Part of a small language model's weights.
Size: 8 layers, width 640, 10 heads of 64 (5 for keys and values), MLP 1728 SwiGLU, vocabulary 8192, 46.9M parameters.
Training: a variant of Muon for these matrices, 792M tokens.
Each number is 500 + 40 x the weight over the matrix's rms, rounded and kept within 0 to 999. Layers, rows and columns count from 0. Numbers have three digits each.

# up: layer 4 MLP up, 1728x640, rms 0.0853, rows 1002-1068, columns 0-63
# down: layer 4 MLP down (transposed), 1728x640, rms 0.169, rows 1002-1068, columns 0-63
# gate: layer 4 MLP gate, 1728x640, rms 0.0812, rows 1003-1068, columns 0-63
up1002:521539515496494496538475490540516492471430480529495502523531516571521466542543553516569550536414472521552518448511455503509534454456491599438410499421508572467507489393518499536499457475507459
down1002:528542517500570481506515495582450497488500598527545566527515511468537521440498454492508497455419524531466462525472555461462531486505532565508607538589489532511514453523527475557486510502489447
gate1003:456559532470544438467538520470475520468502478520561541457450507527503555488584515507550538496495542474484518514566571452456529544519522466484492485495468561510484541546457539504449479520483467
up1003:505505563506577558515530580549472479487434487488411488494404444482510517488480531447546473475502491473434555492595570434500465465542550433480414407510443530492514448488451528548456466482479452
down1003:591527483466405459563529511489488450466500504515541546549489479559510449538513464516461550546531475505508499552442475467473462433515436504498443486523564510451496498493489486570562491653514449
gate1004:528477481528556449495571454451518546472543471474522512494518543463516512527461480545465457522362413480574505484469414510482516457457594456505478502500546505448524495428500510489537564424472466
up1004:557489453512495489471468539517488592496479548413517511467485480496488494501524507587508526511536490433454443472521560451531449517522493556550448569516486503519493492555545479494540546509470572
down1004:500514536522469551541517552478496546493514444469513511553566513538485485449518448507431478516399504500495454487498534509407512501471490526485502519497514480460485530493479548483561462552473539
gate1005:490515516438471544527546474460502431541495493527469510544558480484475519483466554458567473470517526527545436518517427461484516414498540562476529529472386505461517521474546484524393483519550559
up1005:504462534508519574563532473478515554484519572524418482499527506566514533570538523579466478465537543532493514477492462522432529546495488460463488564452471452507503466558589499489620521425496569
down1005:456509446419452497450436479460542497474493502539491479502508506442496518538474517484540522486479488543403470473380526620473449572546569518504515479495440453484425486527516527481491526542528472
gate1006:464571508504475522562488526553456501535521494558452454529475477495474554450469504615588483500522550449512505521521488605595533529510572428456489415518493481445506455485551496508518507497474449
up1006:497470490450473484513502517480524586478547479506566468494486493559498456496539505502498511545492461485475499514530500533538491489466541528487514504546457487474510460514502476495524433476471467
down1006:410487470594539568477448471463617513437448551537537597506551506574475542501480418472549552474440531474485484542525571499465499402525364559466479506476546511511583529527514468488530486472537485
gate1007:496486532585564476568423537501477520518467502489491464472530558592505532479503458484479584487459499477571470521470538446526492525502513438524512494476493542446467541504429441424522516497540584
up1007:538501473509544561471495545463518453528538491518515458524518475471504453535472562534524554517483528527529510492477527530515457441426491490456498500443481527528430520510539422452457405523473467
down1007:442533488594531552592560463449497501431509527482479487463506511480462529413477513476467527461453436447444447509523496511525463527471570487499489504420491476539489497466537482437479547484423446
gate1008:528478540519479471526568440493440529559489623481519428462542523408446472503482505493532530488504482543485460584511528550521543498570476464446491534546434505510535501454610541465517469478461501
up1008:471567442509502490528425487418481521440521523589479456411523484518440517529583530501523449425522480564492469498500515499526450489572513504495432504520473488496503526527502476528446540503463531
down1008:483539514538514515571458527524465564484536466521569508496581463501428535541475526475516461493509495455520457489424455498459535510430491534523510477557458620525524486468520500486405546518479513
gate1009:484493471601442559523481475562440465482443445439457604538537520507485498457517524592546491459528489559513474480475458478473454505500474493491490530479461430574430493542460572515505512434526528
up1009:543502537489529525456519525477470494513574458404491587502502514502446450461584438510422507513517473492567463497525435415526490493489573473513486490447525520491466513497470459475479524444575481
down1009:509411480479538541493471488553516503475484498520495523586535477489504528558482610508479525408489452459502497484462528492567504496483475519479450546536531511451380562497530515495494562463504464
gate1010:492521526430568505468439526475514574514496499442497500556513459458559478539518493546478495505539470524515548506528577496537447489452514498405539531582491555533499467487524509463554500468544569
up1010:512518463496489527467559564522504474575528496460509485489470486473502464527513496503488550485516488470516448559508542537527481481488475498460471569485431477397495483632547525492600458516518465
down1010:429466404470455469560620495477434536529522491473479420471453590548458496519467479478493496528532523491523417516452519525440579547502477451544509499469509446458516505500426519485484541533523540
gate1011:417531479462465482448423548516555521551456476550504499541490477484605516490547472517468489523561514528478551524488469519519512414502518443477477473519527598501538406540431559521485578509525537
up1011:463470484533581538476553477466445572489467485523550451514484484494479495478483468474468471468464506507544472511522560534521464551482546502567462470502426526603511486481413512456465580525451511
down1011:538546506544518504495500490560484513488531476451539518521481450483552436478458464427480494517485472514469456454493550552490482528493458431521485450494538563429543454536452554537527474504508534
gate1012:553550554517450521430527490523463425507477480498464519526512514478473488464482543504512585648450481538432541491469469471500425466553475477459487490479400508491534429522510562568544493433556492
up1012:494567480452490450487475530491519536496507491554561520481483525456465525479553524566515531518503529525480465490497472503531487458482432507527527584449502517446478434486467528548582476438503470
down1012:474483497527557442490447458543507465503551507507477532527491593552490563497545525528539530548493495565549485483506528570527538424531455501525499576500471474411470521489441500472587454434461528
gate1013:492448453438553521481511456572511492549507525482423516444459416444488477530524462458576533537508481482536531517565479548521546464549585518459466478530490557513542524527426406558553557505496564
up1013:456477545463471538480552524455513549582500490517459476531533477500450496498511573489498579478554494437552487499523498487450422495513544538459518533469483417562506409563537440494466463527530563
down1013:610598443517521520483498475587506446521479482524442491545550493456516503542602528528392470488506472460453499540509561538465490503471478506525531469508476470522558457498531509491457453492474510
gate1014:441469506524520529477558420445572422515518429471509515500553467563555467522529493548512560429527523531476438518483523483456481506545439530436533513517528534508487411541536543508403501597477490
up1014:567548496446540558507509489495529509505448569479470480486476456569509452517490494448519544528499513409503474451474486504565491475520534477492505446493518507477482451468458555541508480485474446
down1014:511508524480511574482525563475525529473499502505569520544516545527499522502497501466511459503525554454427479466467532458444484518497522551470475536500431490448500499535477490501527426518525484
gate1015:473474502499508472470511485541545617548564431484523556486486508452573475499493510496508480487464484469490547462477553511483536497467493417427462541494463524477531522497472543550481474512526447
up1015:565493492501566477531462451391557516472509522466518539484465616471522549477496558485542497524559475511490518576467500468464513511566453464526468514514472540537439484581525503478435450566463483
down1015:598543544445487431379573536472557507486541563527643546589522486461482539463562560486506450541529503550452502545554448538494575542516550498472510484477499436570486511579555479474500490517505458
gate1016:558519526437485492578537499493488437528555557501482505498528529478491540537487450476483469492447515462513542502457504519488470545457549580500503517453524469535474551502531438456478514501585478
up1016:499511489449474514412463480514495520485506534532523495536554561520465494440539474487451562503486477426449550483559468484510488589496460467433506451445463472463365522548527484546443542566497532
down1016:525512426507452464549503549468503557474496502531494419520550515526539539433439445555441544451554436416469541513534463526479575468535460413444523568456545566471449471427433490486493535475465508
gate1017:513473579415493546533496451492465417486517482465508450482504535461521505481452521550552465508484466501486479469434484422453468529545479494495423435491547530546459458552522492535477524549434517
up1017:531475471452501509435541527549439593537532508529487520511532381469486524557606497529537540509522556486550435495465435517474496417478488526466460495600490539522516554547479515480464524485629476
down1017:450466501505536461454471505469464515537501514520440509522490470498502535496500503559514516469507459472589495464524482483429493526473398532583497511475504452525560506508518482510513550446537548
gate1018:465527584493514502560488551533500489511524467466479465505457535536477556547507497561500522557489484479518453527514568494455552549545544542466511515456465474571444510481480449463526486463483474
up1018:485461551531550526437518495516492461543432462486574471456450482525521505534557411585507462460554565562566544577441569518561452562570559556476514500532500546528539523448485513499565495582523564
down1018:478468511507528513501590547492447486525469495540561454506538461498488488439511461548490506473485444493577612557518559496456544508478513615528492449475524532502502513545489547444564554494527476
gate1019:482443527485566538485499442409489468464463530564494452499551495505559517445547406524545439531513434495484538479547437508486517524530559479481558583534460489488516464475477534510473549462509599
up1019:472444475597461529537495451475562533499455481607457491545513530445487544495527509456521501442525487466480477506467518517431584458511456474486453499470482544518476456567490353545324512487450518
down1019:432427518457602490487494531505528430580444438502477518513429481602535432571449410421428537539468488480384463423537539460548553466572514543527562514490377611494535469491497501362438490515557464
gate1020:482542539555489493517459528479502554462464431461471486538541543518514562449478478546501535482476557517503502493557544523409488524488478562475542487514527530514520472568514459508533436538465477
up1020:542562525507518537520507492550591459536473484468534518534495458510480491480520444484519457523488483451545522484507480436517512493541504498475521469531463441493533482528485502498535520474515504
down1020:600460572504496538520565486556504463482552513485454492489545543516573479454485442491485484537528486598503492461499416454535466515455474454498491490411566416528437445479458482472458545535458517
gate1021:587518562580469453531464542490485478452525580492507595415532464560448452546416554555460496477509559530440542538571540489500474485480456511571566596520508505477405509462522475490532575529533527
up1021:545506513465467454497568471531472505508505452446507533498463441497480525529495525558497438473466463481500492505481482501589483441492579482542488529489450494492431580464535534434511424502489503
down1021:504431511497504482448477565427458454421570481477457517477432486525519488363485471458535385494525528447456524505499486548553512481529506470584450441473546521473413467465515547536581488418495529
gate1022:478482477508573509575474497533520508540480551466579559505462506480497486455437498432543489591508467502494557506533482421488510483523449468560518471524468516572522470520462460476488492515493488
up1022:503412525452451572478486471502454465454469493485449487557474512457563458431451587421467473460542494546405522472546517447501471513502492560518487501502555556557536535598505435507530532530525460
down1022:493529474458576506496446525478414462424549553434412494554476480487523523523438415486517444501478575487472425512585488493578500528575490494536515467471516437529496487543479523445541520528463503
gate1023:476488527504564453415472488589485612446455523502510492523499444490526554501488479504499497525512463478551605528496515473507462536455547489503498529429554567500506415531435570488514547400491429
up1023:479404459479537458542500555546505481538464490488490574488481537546512568491409554504522439493485512481522526482487529559464517447530488539422506493496546525515550463490572507450443516515475519
down1023:468506449483472564541482549514513519455527490562436515497530500519526532516509493543547489447444526581484541526563517492557502478386532485484555500552417504447562553468556466393490466519494500
gate1024:488472498476458507427548458535516422487492513557476481610521512494513522462519546465484505544532383537480482547565531476509477516465493519515463506443460538496435482495544498495477513515540536
up1024:544438515444459527557558538485527518461492552469438521572483545495470511519508523454498488539500468474511541487468498552453515479471531511467467497441466496482482445538510420471533395542445464
down1024:459530508497573513471471482541524543555534445515490527555569427442525541474502436429517528517485509519531610510526464557584521513488508483506430478493524512541548480467546526516519519479473536
gate1025:505423577520409499444451526467564494460524490537521523445524518520448425513464512512482555543524467540493456465459470603574460547522508487420499470452494561500547480494543525556515538431496488
up1025:494475503544394596450538514482572447515464477469461521481425499519498425556516461524553533521543538511529481444505493548535527554531548484503414589417539493504533555486456450526455512527524508
down1025:502498548525464475456478509511517542571484526538495476504469527537523502486468451479473502474479509528541505564489534475581584534517510515467456514474470464524514431471448439437470459514522494
gate1026:495448461454481579522559519568423481512500468500527544484551421567538485606485486496478526500536569556493436578431486555489549446393495479503515456493466535502544462455496503485522563502492448
up1026:525451543518482499475445436497500512467430482425574496485549446552520557502463439482496506513487457557603503498556485575548484475467531499523530501493479535559520494464498431493552454451539497
down1026:501497498551445558478468533555496550563464524508528502530487508412503472492602481545536427522518463546460419456461523584557489584498559505458484607471575527510480457516510479509507533477514435
gate1027:472482528474525473503454521457562415563530489568463469476468459511460428483540487527476528504515459462467546512463490569493547517469515430529485514486433489464482505507485465516490476538495507
up1027:487455537504409467506481502472513500530462494473510567476444491498517449532509568528458485486528510543498439517449526484502520492520557528452484486469561521588609445488519518465474549494480518
down1027:493496466549555448460413513481521441522536488496421461505490428533533562494570531444453485495470495504458515402495551479560505571523542533490507461456423513437535518527497524495452509495450527
gate1028:545482448503500522538497438487421529441475504462549597520462485457525488474498557593558540472523612563506467487462495515470486441499548474564480401477496542490533453529516527500530517487477505
up1028:372502460516572504451551509530490479497511491486460518471540545538505497518432530505475519569464483543458551500500508467546494500424419501475469476493528432462472535501514560530499441575546417
down1028:491478472537439521543483497530482513417509512507480443453488507483543474448543506542477487525519506515475555416526511476467484549617425552534448561520490486540559462551536498547529471463479461
gate1029:462506448539507472447465485522578507502467512481520545504509492528412487457536470516521491516483494521476546446455506557423483484425469503593452541527518495531506559464509435458531578506471489
up1029:508463497607472490451473467480540528554567498413461476452463490447538477448470485493555469479481514467493437482539477507516520500363481509560440524462451547439499497481454505496565469465473462
down1029:552541511429535521505481547499494533530551487428588494474508465462497541447490521532511421483463558504485480489481572568536541534476463506482474509521521553479437482519529523447462527420473439
gate1030:417503594536553516487522511471572502518434467486490463500529526472468536523527528514495496578573495489513513475460417571451539550474527489514519519507532535455471489424549506534456509496515486
up1030:536517521506526436499564478444422548520509521540507462484457497515456488533458516429483552486468497546458451466510574466556502510505566455478530498540494422449484493535568463520456546470490475
down1030:487512458478494505452494530473462527454513479538428516493545517483478493488459430527490545527464569470518426457500450459416476485529462559413513470458545511478365474468533571419477526476440475
gate1031:440437494488469482517513429491487505491490540499494490454548515529462518481452490470532525446461486465493501548487478589488480534439509556541579476521499561537483601498520460520518519523497540
up1031:417485542564508531511452536512499458519556542511473454465557579517516468501509579515483560476454455494540457477490518443484535399474446501527545465596535526538480440496504472511517466546535548
down1031:529513524453469530509479469456487436487408418496516429454548476505475486567516513522499472547506513464515455556481559516505568446481524452440532453518461461463441484442472502506482488440493411
gate1032:522489504530469511443440486555492485480487488431528488434468509511448543500486551635476520473549464484520460523473467535550536557552464549509526508458457632540492532560499470503538541444564511
up1032:559503466481456560489484539412460517408463475387476408486555550470495491506509476438446505531557452528432470538552469548490457447543506457481469515517487499492551601554471508591477468498449488
down1032:540508457477523488515514460482472512456470505470471513468449552486491417455443517440485463521435506512464488471571468454397588512439506540488463507431484495516508531515477561518529480525495444
gate1033:473455495442555490427503425510474501505525399484500479468482534537500465477523464468548536532598509532529499456526443461464492539477529499529542467508564531457505568451509451435525550542453553
up1033:557455490549516416516531570459500577507520457517524496522546437479476402515461466530427513474420354488488490535404525526487484525527489595530513535481505509529453541559526553531451551504510450
down1033:532510526529579476455549466504523504489473507504515484516482511570511433493504506464451489483459435496550509535471483479534461495482516523493581507510511550428501496501506502476451461505503568
gate1034:529489560466528521476438464439505518533530500435501480462440468561428480434482461500485571507499483383533502514530544529467544461461509452475526509526463422461568514431493459490493477516579493
up1034:453483532496487515541483532523563530472526544427569455499510495477553420514582413506471577462423518471516500493452535487469542467468435500547455509532496493486500447503560547539522474481482435
down1034:450445514417470490510429505495437543460508529558531563450490529548463502513492510489496530467520506495486440530412504482482447431519426504491548518485513515471494491517476582430383475543430524
gate1035:521528496563504543514592496536465486547584514536507540457471462475452500451595499523466479464463467544470493404374463511534485585506554517468513512490523557523468458506496509483491530478519539
up1035:511495469559544566474489470442546491504467501442500506497432465508503428524482480558493454507495520501471506537500465550538496504534451457447547514475455527548511476496550463515479524430535623
down1035:491536468472583474455441483462557560505440520546535496518525522484519531511468504569558506528533532514445461535484468507507550524532497478454580525476423487529533539506501493498520517544524555
gate1036:529519526505535455597480470463498567520521474491462440537553625494518484408436544500560504503567515567542516514457506552430489500538465464501517529535590549555491531530455492442499533500474550
up1036:446444551514434470469530535495508469539532416443541544494450550499494573480455456558569504479454496456531517488429557456492463534439483559448429546521425488454519526523449435496439580446542531
down1036:513525510561492436486506565517465498532490444480517466527437446485452494501557444558461484542398443477521432499496529484497487462534442518521378495465574463461568539488553438483481539570535568
gate1037:460587503432455471473568514463515489574459484525489527569440503509506496525528536444508524459542458499501499542488502456513521466436487443499529479594555546507517513520504493471506532513562496
up1037:440495519417460461504473513554503431502454465576490503501439498488471476559491561491501516475499504475495526425496571537499485439544462437482502541434553436505502507468385490471515523510449465
down1037:562483539531450560552482520489503556488472487492507483512430491490521475452451510479475479520435554447553553469529512484515503507488469498410504406525531476523482583451524470496476453512481506
gate1038:540438491499532517442514486487536501519505463485508487463479502446498466466521477526510466493511575492514556529539461504491494478503508414481526486450527480506488576500536524506499550443532497
up1038:464516597545488495549508519445521502509480504529524518513519488489476528484561457492507517553485539503492466486507508585545467532500469487523461452494499476578528478496456438514426457513516459
down1038:532436462517499549465436494471497492505575510462490448470538526521447491513496458484576493482466571543534557572549478483507500514503533474464535495549558482487498549499485491463507493428505490
gate1039:449515532492491506545530555532463383539512463591446559487544434454456455497552430489538462541532449468521474504529589539520504502454510522487538550489463432483439500489461506464489536434428511
up1039:493432368477464485526461459559454506516476471472499552496464474525481460432475518576429475404472486532492478572515556497479479445515450463460473464516565501501522553529527448436468472469569503
down1039:459410500555500484579485517497493441503495519479596445463533525525470526544478544476612501483471518511527519540499581507500548434484517487474525488495513531499532450514457489493535447529530471
gate1040:532441496520419534590483515467555477445507431494527502468520487519516579479505535584465495526521478465537530553487518518475522509499543534473478507491490548568470504467450476427565475471526514
up1040:497446505528507473443433489490482559464518519486446520443445473555498499482563504535500535567550496479442526547486579415578485532530482464501479549435512544507576507606374509495463471495580462
down1040:495527530529532583476505436507492498525539444521506480456498494473509504486546478537485496514510525487473501463562533515470537512491449545477497504465477507469534613615483488432405476519489529
gate1041:478432546584547489599493499485543424594529494522446452571384506503507469460453540461567495511514529452451506483465542497510484514385548468529457519579553551458560520485506524427476456480494503
up1041:525472464477500457433522434504513541535456514544576519520534455514498543553529520529515451481550508452534455564539544559462505503586476492559543490532453556464470537461518506447553497501518467
down1041:499494552413446496428536505554494465481541488427624534471437487586420536506517490431547498502517522509597453552490557603518527482533459467441563488498434486570486431543462552491517468509496510
gate1042:494546494460547503445542510477434570536436541527400480503484504439508518532475440484521443500521535466485442540528423488511574483524498525467444541515536532495481505433570534467457493472494448
up1042:448520465469506500462424436483499460479477506593518511547487453463559479494484488498428468457530496458449591496505488498510510503504494479545473545445516528513483451498468470395480479502479520
down1042:457493473528565471499457485426441407500487500494467467493583449514456506520541558532444496452474498459507552489525461519563555478503490562466504489511496434462456507485621539514597410545469533
gate1043:437497465462502560505486534437492482500498532539480448509481482495468416434470502471524522559533497504542512541507475514485501512502502506490451536436488442467517539549455432517591453559510514
up1043:509596492502476535441463558416464531399475488438501459450542511473489506533506497509543476526529520456512490510399538574488492514510492439458474475515528497521501542515554520534484472511502450
down1043:474479476461489448469574500506523537513483462487517545502404511497496535531431513490518444476495533491461496537474478494481494513519516465499480466539527513506445567416530465487459425511505439
gate1044:437497497564372423379468492527496479454544453500442540510468519461536556502431499431472541510474455504468502519493501459508494416535490583457411414509535427513414507510543469504443518557455530
up1044:455461524430545470543452516538567492491516513499502508524501480481467479547474491471449476521482555595473493510518463464507486481487473505475551408498467481535493534456520568503512509516496436
down1044:477450453512542521619522560501487501525525544442554446496465577500505467500488500503483477553528484473506471523555499523511478489449464417563470479469437509556537484375522586424446502433477573
gate1045:493477468476538557564480570534501497376457531489454474486572458537506513435437592499473514475552471511440517469504467403527467435525543500446492420502375422435569466445522524484448477484544549
up1045:522513544495462495553431476518477493602512496463533565548482566568400472518483524499539498532449486471501534452459410501450537573540332460583480504515494523494540456550507571644503496538442458
down1045:434535464458567570583576523509486487500432466500416425485495499466454497579457495531505444468485506453582512534502454492471497525497511525495472523506545498431502496501439395549584454519527535
gate1046:503497539461569420527503528515555530515520492515506485531508471533482508470469502533549455513547467465586556423526486464427467540507489516541484518499526515506522531555518496534520535536479477
up1046:508525441453529451467448555462480521510489480431476436512448561436560498498549472575559551604511537547503455554521467442466579453492436527458487463507537507452461500545471574524507492497474462
down1046:489517494547409538500510543553538509512500505551451500470480506510501529454420436517434487520614494438486528554540434534577470510471543558488483525474464455559396472490477592516512559555574539
gate1047:496551442454481512513442537514508552468468427504507539466563497503537466515474499542437450493417511374452507518530487545464479559515461533434479585491515512527452469580478504494507505523477541
up1047:404434544485460502496439484542473503470505463510521476469543549464576543479537502519552480473524531497490457519481505527438526556486438448478461470505516466512530450466522463488460458513561495
down1047:550450546528535485513465419498486464530507501533523520444466520497546519572531491501524481441450557507478513498457547508492510565477499503509533497557526508591450539513490506506498454455485483
gate1048:470476472490536534486480533576445523500525443474501512463434567471453478508476468489502462505476533418487482556544463516348493488492551504481526479515488515591503556462523517563502488525464504
up1048:495467456508478528485495531490550592469533572488505480537554536573526503570493537523427468458456484482507430523485455429462477526463472567509410551505501472506610509538493448445511534508506520
down1048:570494435492531459468472470539477556530452532465505551513375541467571473517462508529498508495502512530575427481502443572492502461489408593496405491521525522515485542516464553541462534473508421
gate1049:530483467512475534539479493467470495511454441421510536620473532471502471501453561560554494495561480522483383510481585485509533533485461502519552544516515536490447476495512415543510503530473502
up1049:502448522525510528496519609510451475562527417488484532520425484479581484510515503457467555527446487467477543460493522446499512504462444493609505538473555508509514450511487500446543540522441493
down1049:522540507571527511472528462483495482424519426494417506472478502554509484441497417452461474573472512520448475461448506534506565534463511529494510526506562493474536494525478469511456490463453495
gate1050:466546474531493500517513453532543501484495496500489512554535505540544528558507498470533536450521559536506529512534436537497497420504521483493528458618503486524537452481518585448452543491520590
up1050:532551531488442413532511486591502501475469521517444527477483493566493547525471534523472501511494494534500461527532457440519505544467451535437447476490502545482524566507501475482551440474444523
down1050:554515462566444500575488438554480516515461484565462475483478609555491569485490479582508483486443490474528555477532446447506549494465529489469491484498549528623555430500481548514437456537571490
gate1051:572565518525525532528466554519526443478475448573512512612546536440478514510521537528484474578465467494501478536484483550513463417431502476394573530498452477504426509524440474473529510486471584
up1051:577491489506515515475447477508451472478592495540487487450537452520470533494506470542501468516441487506519538532493490455481509532450498490527489443437542504494518513528489511494585462494488484
down1051:514484426501494534437443531486433530513407528491506505477504508533487451500508539503435512455503470513515555495473529463482508513582555523576499479480490493480522463548519546483506488475480520
gate1052:475424513508552501507472485484560552473558540547524504500491430526407515461435498529447491507518533514603525502542529543466556464494488521573506529531513503507482507466488496526515568490509544
up1052:413464479446506480558448569449500510472482469474437482443478491457409545467400548490474433433512555567565462453482489477434538475483501482497482465549514428543573489512558484558512507492536457
down1052:489451423480498502473502496454513512497564429526514507495515535454465489470541494505520489528616574470535477506515394463459491509551462469416499565458514507520528526443563523495577462523509535
gate1053:470536522501501444495507532516500530497526582413531472578486550499535468463539476532484579620536588494542494563484441524529471482540508439511521542436505561465568474489446399520426526527515497
up1053:490494441575560514477483451503536526441530535568477448549464483554524497485544381441500522546535544550515538452502467409497459471478482492544430469448505413487507495487430509530477539513530483
down1053:503529466467453457485505443496550506514468565509420466471498510488517456478520430472541522523483548484544497508500511487492504454520505497480479476473490501486533472546435475447670535553514522
gate1054:486460570464481485526536520457492425530478555444478530456539532496470476499458470549503490481542466567498598470495505451481460470536511411487443452460535509531554515437542472534467434474467464
up1054:503548505462478502483504537522468552508415493496539538407554464482502501487517501478480501516455416539566463511592439451447492553445490610482518506550474374510520560482516456492526488429524414
down1054:458480508473464514467473498444458509452501576461664545605548553464526495532466523480498533463440466545543455524584441453479502446490487519468529480455480472467499498443419532553551530495458412
gate1055:441467434513471499491525503522454540507420520445533422509411541453514532493516486429471481459439454492551482509452487526536494519476503508501455507554553511500564504534420462551461444483523584
up1055:517535467502486485407471473522503533451386424463490519479505510498489489481479546460557518493566546529454421560503561461481484540540467493457491538506525461442514503441510463459552539425556519
down1055:512472491500513570431444503553481480542537459500543492465500451467524517457589619483463561550549540520499480491462473434491497509519569458496514461455553505481494489497542457522472559467514521
gate1056:495459551465507437527475533507514506484473546554513516514547479522589416512520395453488501513515514458489509517461522534419472420492552495513492454474517486499550571530443547492504544445512531
up1056:512458497524478526478460543508506556525451458416521449535588496492446509497455525464516435472437472559434501554519528528589463494494517536549507464433550522483458483544513503521477471532486438
down1056:483524565546426535449441492477504495559426555523475487448577481533522443449533611518511452472495492534544434520555466509523420446517540544467482484543493460459559460517464531529551541513398512
gate1057:455505453545528496567528508490549463541499529505541550496477453512525496576487520498450536535453469540449472492513546503466456428550498538466440526513478542452482478413468541441506480545556533
up1057:415515516504526469518458531490492499459513481463477487521486539471458506483454550540465518462547512506495477495491521472561525555462482496490505483525522463482433458480510512612488440500509462
down1057:547494499508495529494463498457559532489548554410518524493473512536473507547449535476582498492486509537405451432506482545461495471520550481452507497467528539523514529494510533482506539504508476
gate1058:445449560501458550521529443498471551504501462519500532467479528465520450469418505526493513478455551463509480438439500543516449526472510590499411492560455530528436511576492522533550580491471509
up1058:471518495542556428487492418473585483472478484560489548582549554504466466506513512488476472521395499476499492475619470596559541460469579539520532476412487507496469505478552551498539491445539464
down1058:570493534552505459553490471446562505486518546521516529582523527510424489499477483547546410505471538479533473466444530546565517482438523458474461495540506532430491568503611476479525500491523436
gate1059:523563461563534485522476498475562561562508409480495494502519456610470571467503496502517483497488431544507481452516460535555535548516421509461519524473425422576512517526541498532528534514591473
up1059:474473557420473564507545447504575522542466490467508493484457508469575519453487531431531510500565475511476429510527482486499458455524495574476427502534509532446469510543536499519515473515477496
down1059:435568484499443470510504438482414592495450467563471551448463541493520539464530570520502399477525460537524490510488543515525409516483493462482481553492568492465587441461521489528455460538488519
gate1060:609394477463466483584417511525496460530491476490494545509473409456537536514524466486502582474532455532481481413452466504603554488481431504501470552559454540523457517488509521532517522506487450
up1060:509409417463476485481545408480536545540442525475500439467490456463601530541429502512529547561449433517540528470503507443536503553510438531454496500449543502542487483440531451574499443542523514
down1060:407488465426432543515574449548487545500485493496486577482520514496475468524472484523437469459512550498461544480485474597474472494499535447559528481540490457393429556561514478446482485489523432
gate1061:550582472442483503475451580436470506517509549545479495472485488502506566482477528512475497512586549497492525469483526459567521469475504524484444548467477543507486514516513511493445463548456569
up1061:493520505518498486443488496500518536493505508444539541524509511500429533607599494584463489508517489472468488499484575551530505485547530528489504552536571539525484509456517589490502534484624461
down1061:480462511551498480549464505476503512511546455553445424485469523522577465475563540455553450506498499392472394444480517482500537441473592461484523460469557570554585498508463473498427554554499531
gate1062:425496518474467445466486560497550417499403481495461538416494470481542447556427513538525484545529461480461483501465542532456567457533530528423458537476463440504534518474505502555491570514505488
up1062:483493501430438493554496492524484466537468522516498439518536489533478475527450506501516528495524517498392463540543515512450511480538541495565517516467549427437538551490573542500515453524483514
down1062:476545500459536479487498479461539484586479546438496567462543568588446472551488487559504495480443515449527526549598470542499536460433536446436547505543496518513482527509503508517502483456582618
gate1063:531481477489469525488504535654495493446486519542488486451504460476445494529562512489448504560539546527504488424497533514463523421472585537523521511467518639541503577482518525507504534507498548
up1063:404531454531558525466495548429487481514504531495475511427462448476521505524485480438507524466492476469508516513492485491520505520601473551506441472460513435480520478453421456498500527423541452
down1063:445451533478499548489558506532515461536474478556508432462495486538541551492483508487417506532476474483478528574518529530502467512537458455525505485529537486487485520518430503451512547533522523
gate1064:484440508548538467532654460484528492468512460472434548485559512517524522453484596581517508471477544488484524515470489511493501455421514580419482532483590501536469510563450497520494470469553562
up1064:503509531487488460506536485471418525565541434512556498504488466457549535529444476486480463460492473555523452489539457521504497473454509546510494539483465489484535542569518495520453465516470483
down1064:547506537615527471478517482489438490486513509512570534414480501466501541444507464442494495456482528481508505445534490512444517492474517539545464482472419480489501413409494463467480483483525491
gate1065:461479481494495484472435442465369465487514513494428514487465528389582475480502592495533567457536483549529494520493496505520548530544482435480519511513454562528450572518526464500551496489505482
up1065:532494497451443526565435448536545572549446522534503443552526508514465479532448477494463527475514486541545462575532608550479490569511576527499457534551467516443600447561503493473543505529453518
down1065:533508489444487621552534484487495507522425526488594390507486549546440485429514444490452468566504484411512509475448491524464504544519496532491457484523513586494481462493554473512539445483528444
gate1066:542515482550466539471433460521474475519459467517481506485470500460518559529476543535509493526527451554513523515469559544489462511558504439511459522462512486531560496427466542547515533413527514
up1066:429471558495506503566500538429603480471508514515473438552516484497582462495462501489471495521457579503523482475529468564470482577390518561546530451502450509530477566549567443525491497574519483
down1066:503498499469509503518528498485464479508530455556469531483540526540531530556494478462517448565466462514483511462400483561538453552481481443549516474462516491520476450489578479574502525535501479
gate1067:555519522508495467586464545518488464485487464477494533513484498545534480497472547461484519492519458482532437505414469502488439475493539476482522509488474481533516577461554526469445544564522457
up1067:496516528436512532564534459537475502446484445465517443478497527614554494467394404557497516458513459496537409484507522544496466532478543525510563449506475486518562484581479496470564435449475535
down1067:437533468452552569560539488468536488438476443487503513539516544565514493508463483465444504466498416499511511487511508510434522503487526500522533517514586432477452513503451470458582517460455498
gate1068:478527628486528516564514508505434494514550434472459530537514488461460481504488488436514454600544478501538548556378471542576453515513540547532476492569488474468629561527480502402477479489515513
up1068:465490439531443391429417470538567512557442493554459498501499432504547465453607511484431458480506470471530509517552477464543491451485590527447581502436535449510502499582594537535401513438432475
down1068:458521411487522501439451529512485422467465441520502506462423480569517470553527470458503484509507525417536528446558538477466539549484560508566577473502506472473497487468559504437449573517537524